Weights of a small transformer language model: width 320, no biases in attention or MLP.
Each number is 500 + 25 x the weight over its row's rms, rounded and kept within 0 to 999. Layers, rows and columns count from 0. Numbers have three digits each. The size before them is the row's rms in percent of the matrix's.

# down: layer 4 MLP down (transposed), 512x320, rms 0.29, rows 22-76, columns 80-159
# gate: layer 4 MLP gate, 512x320, rms 0.33, rows 23-76, columns 80-159
# up: layer 4 MLP up, 512x320, rms 0.324, rows 23-76, columns 80-159
down22 105:470519518492532501482487509534479509498487515529505480546509537451475456473489466453516469514483508478537482466467493501541470491470537518496497521522480490509497447503467513480507525542529520514468469523507507481534498522506533550485502480
gate23 101:461505500507508546492500509505499498491516506516515484527519527481493448514515536506443480501524495506471532486529494513493475508514497497514480548518456477520518503508489502496503455491522521460486512466540514551523486473500521462504475506
up23 101:492533501543512511478519461542456523507515476512481523447518492508529501508512487532516527500499499483475487507519496485479536503498497484531497500523507530512447522463463469493545495470495498495528504460537502499473501523490527461525498488
down23 097:509498507507506511510500531507479532445504491500501493478546495460448512488508468492548531488553494482507544496468491495505493515480493484455496507468502522507514546493520481493539507511507468419538482482531503457490509512496452505513512509
gate24 105:527493494500495492476480448484521486482506459481509489487454514506471530418520477507517482453502526463491494507494532450540504477514504492522474490494497489486510529553495507473516500475513514508493510469489518468490482561495509487519477475
up24 103:520495513505486511510487467435509500490485474462476521493488541522449536492530518510533435519500501503474524456494482457558509498497502495493508509467490472510530511535518490501506489505529515503480526492462489491490505536507488506516524470
down24 097:532498478495483511480503486457482488539475510456475498513514506489476487466497501510552522466502514516506518433488490461528556529482524503526527519505448489499493535495487479470492476498469488525501501525474515507524484528476471489515507477
gate25 100:481534510523482542500456456533494491537556504481477510517537490493485491521500505496507520463514523525540508496514562479501527510497537498478467508460512521498504515491500479513478505539507486489475519478504479505486497502515474525527521459
up25 097:520485460481510496490477477541509493478473469457500515510503508504491471505481509500507466490490534509495500496511477480481489500481514493478440487538481521494493461451476522462510485491487471502505523524578498486480512483449506494475498501
down25 100:516505459522503486502475461486486496520537457510555480490487510495485476529516491511552520519525482428515510526492472533538513556512478450515511500521555487529528526516499470468528478547496489466469479461496522480507480478498489488470515542
gate26 100:474506489508508536531494455536486533539505487469522515494507515493514503502479495496541515504506466493545528488494461515554508522473536472424497505482515522513490544459502511496454499514544510518467538448487523491484473535489512506494480519
up26 103:490470538470485472523471493466540487510507481434481477512569496557524485483493517466528537499448504494496496482516538486544508518508513469457496514502522500527530483501430502510491507482502491491472458458495518512499512520523488455544507516
down26 108:504507515518518535521507511468443524544538492492456506503493528479508471518523453510502503474505509487504487486509517503514503569491528502507463507486523501512460488470539530471523490498525527562517526495493499516515490477472477504496505508
gate27 100:526500495521518508506502481535470469504467484474504523455508497485524539460512551510482488479526489529495509514512501519539449524484470495501473502515504501521500465510462520496448504498481492521489521448468511532555522486536469509493472469
up27 102:526492514500471502530454510539454498523508487496541511520544470523515514536536475505443510532492507434527502528498533539522515474518492524517497438471472477493510513497509494471467524518473490480523473475527508542489515485511524542468523491
down27 101:520464515516477523475547514503499502536495526501536497514535500477488501559494488515461495499509479500523508474518507525505515472483518566519454504496466530461470523481445472515504499529479505500483517443472504499484476520503526546519534454
gate28 101:507526520546529507531480508532505492532514486526470505477511556484499509531480494532502502500509483520505498501501453488492505481486506452494486501519518512465499513479510466533501505489511488449460495498466507487512521504546513506507516516
up28 104:493509492477538479483512516499469513528473484496488509519524468532464474487531496500491466474491504522535442485504483501512461486537499568581512491491515477537535547507504531450461531499505497464479493473503502505526468506534505543467539506
down28 104:535492492497493476505549485497513455462483490484509507495506509516487507532515486479493529485494482531498529483506511491490534492468531504485491500476547476495465503501488517534529487497488513500468464487475482490482471490500525522505477501
gate29 102:529486474511540518502490515494478510493460514523519515495499431465512496492521475522469534463529521513544498508473484529499523490476481517520500548491516486475525514517468493489519508471501527458525500474470486508574521476540493452514553487
up29 104:518474519531531514497468492507460539506476487507521491511485496518527551492506497467488490485494457486474508523495543485507491496500541527525515475516512552510519483515485483508486515440529480500478498545494499494492501516524466491523478482
down29 104:496506512521516515483499493539504470502514518440510500506499463510499514455471515555486457523479539490470481487513523481515485458443518481515520493567504466547490515480527520493501479485550507544509524485559515505509504453490478562509505519
gate30 101:537517549492497505469493495489522498488543469482480454492472485515449489488479449496532446516515548495498498488448495507525526556524557511489479481498550486481505499451480519526506464527492513547461483496496499494470492518487492522481568514
up30 097:489530459523448508461495550524475505510499425509488486521471519490517540472479484480476501519474482478528496472497489504514478480505487479488541504510464506503525500500507501510495553518531488464484468477449484537498506463524485518451452488
down30 105:468499487511510526503553472510502446536468457490512500510516527473522510549479538526496515476471487508514490523472482479510524496525486531503499521522517479484562487500495468503504530532508509511528506508536439516495477537521477502503521522
gate31 104:526495452492511487489530470501486497492496535535501498480509505475486471479519488506530481495460497529535489547545507496490494455500497500517557523488513500486554501548482494502494498463512455516497508488463407489504526478515486532464493501
up31 104:511498406514498504536514488542512543503487511514493492469495516506465478503530480495465548527532476472514512498507496497512454502479530463495534493464522544482484494483444494501506475523507510522549530525516514500494509482467499466503548505
down31 104:500497507467516475458516519452508527495484457490514501516552477485485488412494485498510455522515484521469532496528500486458485480514490465454432525515496484532543518517521524527520534484510476484468502514546492531545481471491479519488489534
gate32 100:522479508491448524502509516491485484503487455470488506466538458520479523516483490489518499511549458546474508517511499455503472500494480481512459515582468545521464498491486516474467507493528480530488499483463505543510526482485426504506450472
up32 109:507498480507520496500498537496505418528523538519477490531448464523483477526448501492508546489468501533495478555474525490505493500526501462488508485534491523465488481515491498486534508505491496550484485533473498535523517483524480542543510552
down32 103:485520496485524508494491504516468487554512548514473501484496499476514512484505483495507533443504479497461487515519513478485484510527481502495501533484479489508517537475515505506473516503504486505489521548463502543483432528497508528516533490
gate33 099:514458526515477524477502516507513499505460457470526496486457537476522494459512543480529517481473518489458527493479557536507482478496505496461502550491497472530518471497504521554477510461525528484491506519498487525439480536524467521481467529
up33 093:519519531528479526445527477511549493491475488532530468500486508516466438491521512523528498538516507499512511499530523526510528532471483495488487456521482480510544502502494478499484496496529507517465487518492496510462502483497509514500505480
down33 090:486489501503509473510531462539519518500498516526554484526481466464535489453531530527464486496507448538483477458513480510479496483505507526497530503512519509531527494460511530536478536567505489448498463550484495492474525491539481539540467523
gate34 095:478492525470447530507516473477484512493482487495504488456470505497549510513522512506469444537499506553526514547523484542500484534489514491454502498478520515524505501478533467490476533529508456535498459504526499471472474453524540501525464465
up34 094:487499450526513492524461539512514483486507513488491502523544489493483503504477501463535511463534503453477468517508475492480526472493526464532546488542462477528501512511500503454463496503468504485525537536462474518514542491490465515512482547
down34 090:470528515476544502485470540521488479499489498537497532477540465543494494518442489442494505457501480474502514511467515542494492495536529476500451534468444531505467513486532510539477485480480517518522492506506470514496545500520502462486483489
gate35 098:512518508497502480487509480479545499506492478410515538499518487530526509515496480496490488517503470546485431503505526484523467457436528487479459492506493491495487446519483492489490506481536486469518500488507473503456488486478453502536501497
up35 103:476480513498510471509540538460479504516507523498495465487508531472510507510466575472507455537497491508549507445489447507460494494497461487462462490499493528512535515474484511495517517491524473542517513518481509513491499491482518511516483517
down35 102:506480514507482471508539477584461503506515476510520493494523518540545486465478551484497467507515554509500552494510473482475522476513508501469529506516479491495494501495520470465549450531500488499526547518476501544521478485500509506500507571
gate36 102:482469501524523526484541497494511536495481469475470503463506517500536499427552449496516516528523495494486530508480491495473500533511503497539492479498532501500481533485492537460463444478492479524510473537486467534454510519469473515486493505
up36 102:482518459493515511521476472509479536511548475488513516489532461508560504531495517494511475529502499522454527463512490520527480482499522517473463506484494498430490531501503533498502486474499469503478457446488499519500512477522536456488499472
down36 104:477515496511471526523499488519496513527500504475512447456512462493505542484472490535508514493485545525507497483501508456462501506493522511465511496499491485462517475459526469526490486474509527528517519532512538502488508496484507538520526543
gate37 100:531526559538472527522468461498464552532521519489487462491518516546518480514525512522494461480516487498468489483514511517497507471501513485520504485458495488540503477545439493540483522502523478460498525466524516478497528503478537512482532488
up37 099:467503519537485461487480517495476533548473450484444495499526481515540464504507524495507502485494500512468449467508469500528440484525483492564491484476531469507509472506502463519477533504523518513498480517466488474505507530478499504476487511
down37 100:537524487530518506506458475493521517584477520478556495473501517495508513448492516520479485487492504556473487524489485506484494536485503484535493500456519499534531514488437481525479510528469490520501498519501474466476494534457452528441529477
gate38 104:485497498455537532458515490508491503535504487482508518489525480488500515495482499493530511546509498511478474520480486473499494493472520506484542538468496536522477538492492550474510471480497533516489496493485430501498492515484489515500526508
up38 110:562499507490511538499493487522487514509507505529516520501518497491518482483489501502510527477516473524453500539492469490507489490482488519509502506497517510481513465510512487487498485493497491552469495537495503492519522498517451480481531498
down38 101:481459486488525485488527513499556508512464499491568473507460509483480501508542521519474528495544525528543512468457503491480466532515467517477516475486465466432520505494543483471480470502467522451500505491463510474485493509458472521479522508
gate39 103:459515484522502490532497476509504504518481435505495500476498480478512504458476487511517480507487484568458505500461472529499461494494481504525472507521475530522452514502498506487500480542507476545457537550543489487487507490507508483485458535
up39 104:542515516533494495500441515489501497549523516492519455512487538495522483512480511474502486522508485507494520479491540519494470514494540445452515497500473467522533521548472457515534491496499486511512539519499573477472501571535499487464512504
down39 105:521481482479537505485504485552506478471495521525511506538462497467526494498505508507526485472531515490509516462460502478501528438516500494470514478552506518483520536519486506497517461474474489473497481508521506471454467512478546568489544514
gate40 098:502500509508504473541499552516494489531491449528482523426514493522524500505507488536513507532508514508511534474516515519494505507481470522491541492464544481533459520496515463448491458491468533498555523462492477510489482515512468534491533495
up40 108:493523503516466533506502520461476538487583483530502502501475490472544486516503490505493526470466473498487513535519551493452499535445477510489462526483503491442530512513536504471476479482477503458502484516483499516482486515520507525489510480
down40 103:553509496512416513484482517533423525521537495555525491535519521491489460495464543507479536497500504464514518480501524472459489488466491513530460481516509486465470507470464494461514486508432489491492506511470527460445478488507503422484499509
gate41 097:467485518507494510545498500544510475491511539476507448481528503508494515522443470499529510534492496480517501475506513509513522496518537443539498504480496537483501471507449508513484501500467477470459503489493500510496485520524488463537492435
up41 100:457480482501465469517473529461514525480483503562479508481514486492523569511484474500505487491517477472478494498518489477485496490529477555506512497500526469468494483502516463495529487491538495517489483496535457491491498450549459470530483462
down41 100:506498501492490486464518511512477476495514541478548496512532549504489516539486491537552521496485490508499485469460501524512490519483492566505507517473489503506533493498496539537473484536515483531461521503528462566502499489494532471508488485
gate42 099:504439491498497524504480541471496505492522538503507505478487508520525521490474477496498518504508472493482503462510475492495504482508517555515495492472468525507514448525540501484500491509483491494513505473447485510504518480469483462476505528
up42 101:483480474522530494513492514519515479473454522483500496507517509495547502474456497510547544541536530472505498457487505475468507484501518508530488497523497472478492555523492480511521485436522485487507523513533484513485497510473481474500519457
down42 105:521469475488519497491497507491487501508507474459487511487493489525498463504504468497490530508516521532479467530551500484513477531493504489504508455514512536519514451504489512518521472497496509512480477501446516519508500528530484500516447479
gate43 094:518481493494485544491492513500496470473553480472502506495530519503540465514509510499473523496483463520501481487475483508485443516526469479477492509491475518497513474494517461465476490484482508494512517507490497493521496479496504512465506504
up43 099:486514511516505506471464508547487555487504528472501509463438495487542523530486470531504495531457481457541510511541503524541487526474493545473507504501548495501506520519474465508464511449494485528464485548502471474530508503497493470473525519
down43 102:484421526527542501505510471468502507516518503513468511475545519502505531544501466518545464513518520505490502527530519516516520523519505528508469534469476511525467526458500513492460478518482474535509481506509504493545478515502508439508513516
gate44 098:497483481490504511545538484445525490532481486489488488463458498507506473469493523503535523510509505470485471486514492529510525520528497484503498471504483534514511490477468505519552496481517458543551490503493449531469481480480553521447535483
up44 101:527485485477522493492505474478531489519480470503512494468485498518500491494507529501484523488521513477519499523448454506554470503464461473502476528493489508491508521474533512520482558509465461487495468533502488496493471480466468452491482425
down44 100:488500487587480502489485511498459511479500539524502484480528491510528499549506470499507487470530470550478509494503510472505488505534465490478480527478522477519486494464589515479505486524473500551487465482530500571478524449525503468484521506
gate45 115:515460542543470449507492527508490481500462442453528535504505510515499519518514503495526457488495487469456497466518497513498480523550478490485482491483520470463502487490517479524489460517499509548509502507515535486499487491474532501526553503
up45 107:516499504542508488511479522487505510514491531518464485509510547551526505485502523479489488487511476460532517483477526518478501497514498506499499503519500504572522471515499549512485483501479536457480506540538545519502511505477429489504548503
down45 109:491500477500518476501482464494529512476505546490520481489517504511515463495468504508524483508549502518507500553445493507524515488530496479510534545488505480511483476503462517519544480473524489525512507470490489500512490492511522482486513495
gate46 096:549443501523532537504512491517552503492522467511474463492500502509464522495530519484499522477516464529570488494527487530519505553500509488506498482499469494480516485502497495530492460541476473503484509463525470525488493463520503536493469525
up46 095:449511529468478517532520514547545531514464487484493513523496525487471516463491511514503489500523470527526504543525504503549466496495513477481487461510451466487517528463450513569510526510518476504547482470486482451515478483505518530488504510
down46 100:508450534542485534508509486506490471486499484488494468515487504527533505560516518484561466516476526508523491488476502511537469472511524525520503484491462520500492482508460493511499512501488519518510534499536454472529484479538464537498477472
gate47 098:507510508515473508489535482508471513517491454478513467554590524487513507478476479490496496463507493489495513499532501468507472503524480485478488553466455502536481463483516527518513494475440541570495532501475505543535465476494500491511508487
up47 097:524533504457477460491489487478512495508529509511499495515512534494506509502565442515478498513483484491466479490486483529519443511491499529516505498478496500491546495508549505507490489477477472507547513467452478493481477532478508481508517486
down47 097:469462446456536482510499481496537510473469504527481527486542499484512474492531510468508494485473501544488478520528477528560452517549470527497489522486479504498512486526496492463490503462519543473492492454459503556522470486473507503492545472
gate48 096:495555501529499526517521508467496520489470488483467492500493457481507511536518522493496462510478536507499492508509492489498479513505496473511482551495527485511517516512480489457478450528514512479481490518484519435501488466479487491481525498
up48 100:507519494498499519498494494485482510490526503468508540482511519533512473503509477501507497539496500499511501468486500524490533512482552495480488512538524476492508445474534497491520497491522482560508504504489497494485479506525492443491483485
down48 103:467515513517482508472508555541510500497489507493468491506453483508516494522490524516536487507549528520479454487470500506542537496519492461508547521475526526489485485514583467467487505474509534549503491480527488461456487492496476445481483519
gate49 094:499487510537486504513533545518523522554530476521474505455514491454487491498499486517479473548479501501479493482524482476505484518489529499510487510490522503505539497491485477505464582481482496508481509501505492501465538500494474504485493495
up49 101:451512473499496492493501418465506506542491497514537484557515505483490506481454524484535517491507464577527486549514512517498507519526503508542546522491575515529558507509494502526532503468549478512501481544447484524505491474509505512530475532
down49 104:510503486509521490504498483514507477490468493486527514538492548524520494512519479548489520514491483509477518516555527529469502471489513491503513474522508467542499515519499530483509449496464485469468513471497478508488440504507521543513508485
gate50 103:505518527500468511498487501507484477519471480473524538532471461546470532485507465508520517468440517515499505483515497508491469543521497449522489545505503499496569515492495462540505521570482534522544504514523526523531462498454521488480465497
up50 096:496435469497519508474506482509496480478517499507473485435492498497478500567487482544519528535509448479474466494460520464478512520470462506529478487496529511479490502521480495495509567483563488503504456560463465480508470534500498503487538491
down50 103:528459522497499501513461539516473484505521550511496518527522511517507536497479527529503494535506485486523467538507535475468467530506512569482512501522455478486493501473435491500478524456525469523527447472460492522509467507517523479501489531
gate51 098:526496445503494501459506496481483481479463449491484547471524489533487465489522512471524499495501510467497444482559541516509541486556485525495497508483537534487484543493490533470520495513463536528521471496516525527494504531479518509541518493
up51 101:487511498477520543499510496542501501499563498458480492523528507474503506477476478511473508445496485478513466461467508485535507483552498500478507461472497496512501468515526500482531543501504458459533479500466489497486511476463472493511494502
down51 107:485497543470507497507524472508488474459506525501500511552550506521498480521484474491487463492482518464456472509488512515494499433468452515492454480502512475473520503507524496504507504494541518530544488543483492497497470487484458502536485448
gate52 095:470507525494507530492518572505497499492508471471467507514524481492525520495441497514500501454472507484473565507486513494520570505501500490470500540455516498475528471484502479503495497509471494468523475458491500534482503455489516510466499502
up52 093:460527516519502495467544506459504483499478471526504504535517491489468505501490531504500491475487483477490528488522504500519524473551510483499471480561499488532503501496517511511469484462504487488503469517533511502480527481481480560531433502
down52 100:509502523521465484467527500501518482527505505475476492475478432483553478483493493500507499528561486487471518489485529532533516480496498500479499551512523479522499520485489490499494513528471490475464448510479472512494507494528530482495500483
gate53 106:487522491508530492501524511486490524547467535505437527526512486540521490518458527526559513496526494455565508478456482483489492473508475484505532526525487483481506509538489530507491475500559519501453483511518454507475529492504509479446516447
up53 101:486489496486534520505498484496472508449503493491511494505472471495521508483494449504497518469508489510524527497546528516508534498499450481486520499535494454508475491502515509505517521547513498514496469526491470497507484480496474506549492513
down53 107:495449485533511421506480443498505494546504469504480514508485456506507536498482522491432537500490485464538484505497543468491493511505502435471502482525500497523504507456510476528516536482499500486490515490500500553520522520506511497511527498
gate54 095:515519481504465497473522518485477487503490530477510512519503526518516518515525526509501468466480474516499446487511531521465477517508495509519523547459550497523520480517484506471509487512498533487491542481493510487502476467443486483478485510
up54 102:493502515498513518546488497536532556493510489493446496434490473476466514504481524526531513482517502520456530485481515489542475525542521468491487520482513410458530511491526526474514508447502525509488504457486477429516523501494497479453501546
down54 104:491529508482463497472476506470543516490524518474481493504502514489483488495502507502505489498484508446492510443515484511457498482502511510500503506516503511485517459469503476448504465526480512504531547527512557526518484465529498494460454485
gate55 098:522501494510504531489508491519520418485528479493501542513483464521564514501492540491525484502507446494514499519511497519528526515465499505483509521496447507479454550534568461492485462532502471492459511544503507499523513472532475544455485470
up55 105:515480490483448527473482487502484513476496499497498493508502557492507434496511508494501464516520544495473472449498491530474511490516477484502516514479520512486528518496497510507525486471534507514498563432500493507480523522479533450526504513
down55 110:528534529521530496519506479512489448492497503494509498495481498515530507525472538523545498490497526529471505545496468476523502522532494506469478568469504518501485505524497490477510487497499458520504546542503512505505510494472491524485507508
gate56 098:535513474513505499450530525476546512494490512489467473491502507472492459551516473527473481489504483520465463469450487537457520510483487524489465509488532505527519524454502483467542487517521500519480545509504510491511469507505506486540480533
up56 100:467514512520531517499502487513485485493479473515540427540482507515520478451473515495497499498508542517514537496502497447478493524485505475523477483484518480494491462549515521485544539530467488526508557480532498494509515486519489505494513505
down56 102:481429481434531512512491522512493478474511516497505487538482527487481500478515468493515486524480465435552476499452498498554429502475483511496518456525462500488516499497508463476481525446482514521499501515491511503497524480502513508473498476
gate57 100:498513463503523523525493489526489475501502499522494491525500467482516488511462552501499501485538474481518477486513496584474490504522460516550532490466490500516455495494478474506446576501459516491533490538479533485480529497499498492479535512
up57 101:523511474505536479457535495511462485549503513545494524495463465461518496520519508514496510529475503470485524469478493480500483522477528467478498504475432519516501466518496484443497484470536514493484508515480472467504493499510495530467503493
down57 107:484515508505530520455496470519540515486475527503490486540427477460509496511496525468524482546501474515508484535518502515545466516522505550546570497558519487487506500514528485495528479495485447524486525517472469477453512516533480486467498487
gate58 099:505504503548531495506467537507473512464479547480488463517501515466453515472495503505524520465522486454503523498493504509487482523536463479515494493486477519493456469487479539502485474456539524471499544451456529516510493478484488508491480502
up58 099:527462516505500462484513542501472519478462494527510481463496493476488550527490447478525562486486520510494495517521512474548491513510498516470487515462519503524461508541501526518541518488500466497488535477434498532519487540501444510522481464
down58 097:464499509503525505470510496475517555486474493546490494501512532491495500532479500510464527512517475541512531456514497468441506516541520470557514524482513490450466568496504490527525482481500466499488489466458464490509465504526455494479493501
gate59 095:528462491496500496522561534491515473498496495515470524507493482514472491503494483500501540514501492530533549515501513478495473496531479537513477495470446478514486509493502483542512528548487483485508496473465489509498509429531485513484540480
up59 098:479526517488497530502498562495505475552453485536413458490483487496507464509505481510508521530518424445511499508508526530492523548478532477526475533498478538551520485494536533484509504486527500493528480479473498541465527499506513503507496492
down59 097:498477476512523555496513483503539527460488519505546543568473541494456480550485514503456542499523494506535511486502518451523485480474439483510502497536483501474505507456492507487498503552525500504497488479503490512513494462444479532529527557
gate60 100:449477493501509497482504511495491498491506494508512467539509492493507474516505457514469463470526498492514502498486447501523491531476512463512513524491498481513531550516550533535501518507499495516505530528497487528515516513523558520543511494
up60 098:518564494556468514482483524545507487467546463486558511511501483504523481501554487551493470492496514504523516523506503482475532505494509505496475479506506451515448483485501523495452512514492540468539550520522517499521526518533493490503482523
down60 102:492481498505422513497489508484490486469484439515465533492501518527456497505481483547504506536518487467534476531493488489482503487469537547495467523540478518516484534485492500495507503509497511451487505487471485524527512471496533549513524486
gate61 099:472467500522545512487521476512451538553506482512515462468544498531548527474445489505548492490509456473493497495438524522449477516488483443517500507493546507521493501506491475522487537530493540510548477476480523497512513536482494477500477531
up61 097:445485549481497495486516501524459521466501502516482536489482509508469536510527499489511507501515519500473451460531491475526501523475487482460510479520463511520480523461487509509523434464500497511501491495472462491488478483499479487539494482
down61 099:523521536569476493520479504477506513482493485534512473515474497532538480513500526506526515480511474509507527474492512514572515445503491522486457500509533481515536551508542472497544461508520527497482499518498483486459488469511494544510515501
gate62 098:507487504455506498516510490558469531515522481540503479509497495464512526486468477453507505493564554521516541534529525501486537458522476500503496493523452505533496524552514516444489468494516506472471529499505533528484494516436507529521472474
up62 099:481478497489478524451529521523552505503525486501487502458514512513484509529479504469511485476536530502434495508500482544508479474521515522515511512520449522529514466506505508479485485501460502491511529492523555469513487479482493506495517529
down62 098:478489486474511523507507459493463509503546477466518459475498493490489517529513490479522543482518521521484498506518441515485504475522495500530540437515483511521475514471463494503497522528505499538513518519523496502504497509483469512537515503
gate63 092:549513523550530517512492524492520534453464503497467453455486473493526519483475513507497478528526492496453567526505447483450507505495506510503495479473477506522465504494509478517457547503476480509501485475503511482509482523519513503502463495
up63 098:503502474488477475480507488465501500533511508499498492520504495488516459459518477503465519475486502495528479493500487481471491503500470450517483455449495472489522520491495491468507480532502494519530542486498513528520512457527536470496552496
down63 095:492543486540515465551476472495505494498470504488530524509523490499491515446487517471504510488460497481528485485538478495485538519503524518497517491509494474469503492542522479528482485507497549507472480550497477457461506452511476531528530508
gate64 118:479570489539511490507521485534500545497488460448511496491504521511498504516502485487501527499511488479527451481481478504529526510552461502506454542510488517539485507517496516508504462506515499498506510507508497492521477501527456481503469512
up64 111:524519512486477529504520515485459468492516519479499496488472523477497511443511508509484486496537500510525511513483532478509508489519483469503502469521509527535515500456492531461486483526523486478518551506507449488537467533513479489505545472
down64 099:510460546515486507492471506487501496462528507538484499480531502507503526497471495490486472485526465506522501534516476548506487515518466523443478494484503507510486535489530452484501551476478503486500479508525512491490530481516482499512548490
gate65 092:499512552515464538495502494458497530491537455521475476491508486486517498527492481475477513485509489486501502517468464446503519497499508459514491511497528505507487518488519490476526444516513477527508568467490499498444530493478536519499502504
up65 099:541563529486491550451543525510485500521494519500493482488446509507487488537533515505542479458483464494526506484499476543534514516466483474474501541525470463491477513528495490527467520470479504480520481509489477514475515508486492461449508519
down65 098:513586476527513543476453507494507522509514480488490536517485497491468502495485478511527462494514472479509488479465484471523509490493568523484537521533476502517476468517515488492479535491486482501494503505486531502486533517490539486563468485
gate66 094:477475503493477452517480490507460495510521505475483498500497485536502527474503466520508527497523514536523476485473459484527504488486535508443484525493473492517466496471535499537508470500559526510489536470458533470484495466519508518478509483
up66 095:485530467464515489504516478510499505505492489484451490469516482509477471465517492468482516539493504481498514507474525502519480478481509505546528469468504502527513450503526509518519511476530538443471543462502520469486466519484499506481516457
down66 101:509474468482498482546511464495519477514496549504478471510528481517483481484534484498545542501532526501483504488462481440459487515478505507513515495521482511505489543558476495502499515551530498494485531506423519489479473501461525509469466489
gate67 107:473533506586454482529481475567485498469501497509527481537503492521506516494479515494469541496484501502501499505515511504490463495486498485502482470479498571493493455520531476503451504490500518487482524501490496470504502543483542525544510518
up67 102:499518527514512516478507464543539503498529538484526556525470514524534504505536472486535471481540476502504518503493494541563487470483491500480485483502484500516521522537465525530518491494534510484552526497527505508523501454512469515489528526
down67 105:474502468506522528509550476538507497517499468465507491519509498517467516488515517535497508487496533465535494452463531464526514512514479544509509490492489466519519506501484496502499512530514514474508511449509497509513497530504488472483492517
gate68 090:484472561509492473513491516513521456537502466532459481484476493549549531533500475497528460488495548527468515553477492537517526455513529520469529506503472451507495500486482508457557510487504510511485498465477473498483525516475516506510506457
up68 093:496495495466472499488541469492506477493493504486533479512487507522495546479496533447522503480512515496516494491527498528463477492429508505509500509541512537486510468507438491531489475483523496504535509494521488429545514479530489468516491501
down68 097:498484469517497547502503523493483518516509522451548473503512545465493504483468485518454497516512476476532498456482483469515433519500473534527508576508502535520512475505482504500512545498488556537499487538521499536518490526485502482507507516
gate69 103:537522512504510471477480525542493514530503451542564487481539485502460500439483501491485530509501505505501513476510483501474506497500498484536455478507509490478464506551503483466468528483514499524465501503543526511456499465534444542482477504
up69 104:484499493536517514486517473568512496482503508516468499465462501494513535538504516480507506498497479495519526522540512515483470491507479522498507518503477508505486530466493511481549443510517448499493500496477505527543540506494487451522496468
down69 095:529492540525530514505483496530484500515487556525500508504489534487487502542431490498483494512444524483489487524506474494492537497502473458537468510488451514471521461519493471500522530491488490515469520516586500557499498475510515489511510488
gate70 106:548529527477496485512508502499529549514478545504506481512515535487508459511521473524498498527472472514529456502480454479478467524508534500477523505457461473513462506488461540501424510494476525504512501548515509520501475530502528511461512507
up70 104:494533491496509521484523509511539502456529539472517451521522472492533502490493529518557532470499531519519521491493537502522479526459480500474538513463469528565444534500494481485505522547488498523507470463504472481511439530476565531470459443
down70 102:554475509505471484537507487517482484459540555514465495497486516518497487488499527488528507499499497483503489473500486488487545456516467464511523454510496475529520498495512498469516509493545482508514481509514479507523471440521523501500544489
gate71 101:475498489462550521504480500527500447516491541458511504497515495531508507483487479499524550515482479530479478484494514550482518535460467517500446498491517543467564461459528511454518510454523473474511515468481549472522490501506524525537494471
up71 102:463495464557501498498484479496455528508548468520533455512502490491484478469446488513480483507526499526538494484495501518524479496540494509538481478524546513489522507504517496504488530484454517520529461470501508534490493499492515521506489509
down71 104:529460523490479498509499486482530498507499501497513521507501484466542491506478540548478520460497518509481544551504447506500484507513504539498526481459501528479519533488530500470511535499492538488517505520527531503474511479493520518541521519
gate72 104:540445497470458538497511482513521498502496498505433445505497464473464497474491435511518526521530476507495516535513495520519469545472533514477497495495469482507519483528499473457486491485452494469501496536506494493479523483505514498539481474
up72 099:508483507513471472466458496499514519457519541492453507500518455500481460491476435510532517510509506494512494518505476482481466475486549497524500481489483499535491500508480468502495469473458487455548488492543512490477493501492503478547514531
down72 095:464507505512471489469492480488513441496512450553464509494441536473477507519464530521494478538506500539475471486487500497492543513525501468544494533488507516475502525499524470499508473551499492506530539535534545474468473507508523473476515522
gate73 098:543486500510527450495480479500518495464484511538482497473551500537495467499526475512497502486489486509488498485471516484519503489498513455487446477535474487491452465522489543515454539464497532495495482528487492490515483496482473478472505502
up73 103:490495487521499468507541476511471498524478500462496456500512498482478523496493496522547568491492470491507518484479525478490485489441498524528518499459475505479486473495447464487500517520527494481497506498509499506466491513475472507453478497
down73 104:497490525459457497496497540506519472486434458490516509491489442491508499523496491494513541487514542547494530496531539515461463488522504490488530509502527509525504517496484536479563470472512478518479500490557476535466501546531524490513504480
gate74 096:547500529497492466496497489492533496513486588507463505517541503510521536462506524516540482535503487528496495471505517479500494509508481494530537471518477475512512527486496540520504483503463520520532495472502496531476520492487529485530452490
up74 093:454510550545481502469504499450484469494508493494517539484511500520483500516510493466491533542474502523488477483545504488473486528532509503521534487505500499505501525510535478495513522510524537515494488512483461484468538477505446497488499495
down74 095:493448486499462516512504476481508522479494508472454511534517507528499474554499496504462523454511482526528522520470467510525499532514498473544498520447528476499538491503511525534535494517456522479515494555599496542511524488468532514484476535
gate75 089:466526533495489462479519490555548487523539479496492530500491518533547467497479464494559478495489485560468578489528459469486518458531483520494499492508502516469503489506484455525481516508495520513471497532490471513552490436539436521500535508
up75 097:561491483481513493465522468548514497515494528490514512486483491522566470528491495507532485520527514537552496478498486468458502499526509511489511514486505469548538483515492487461523508507489517502517459469511513554523494494502501483535503556
down75 092:487514508490494485509497499511532524511495504518469500489515506476465505513505507505445499485506495555509486462529522463519481495517570542498515480511527469489496514457479488516478523533522500495512486503532518519491494501532513475480514448
gate76 095:488497492489478496499525505480479492499483542472472472516504474533505507542506528514490506553532478492488521517490520512517519521493506473465507518491497513518477520509534495500534470495504480472523485497498441457516516480514519524522507484
up76 101:500539467563500502496498496501493473518485508450499500480507484465520506506548469486523509499511487527538454471541532547480459486527487483514518508489513521527513528540489496479554468494502514504506525473486469466527499509498492506514509510
down76 103:509479501476507484474528509516484480475479525490487469525520534507510496501493485477474532529552499554522505480545520481498552521505460515496480508544457483506472536480501510514479507480533492466521459473492501502541478476544521565492479523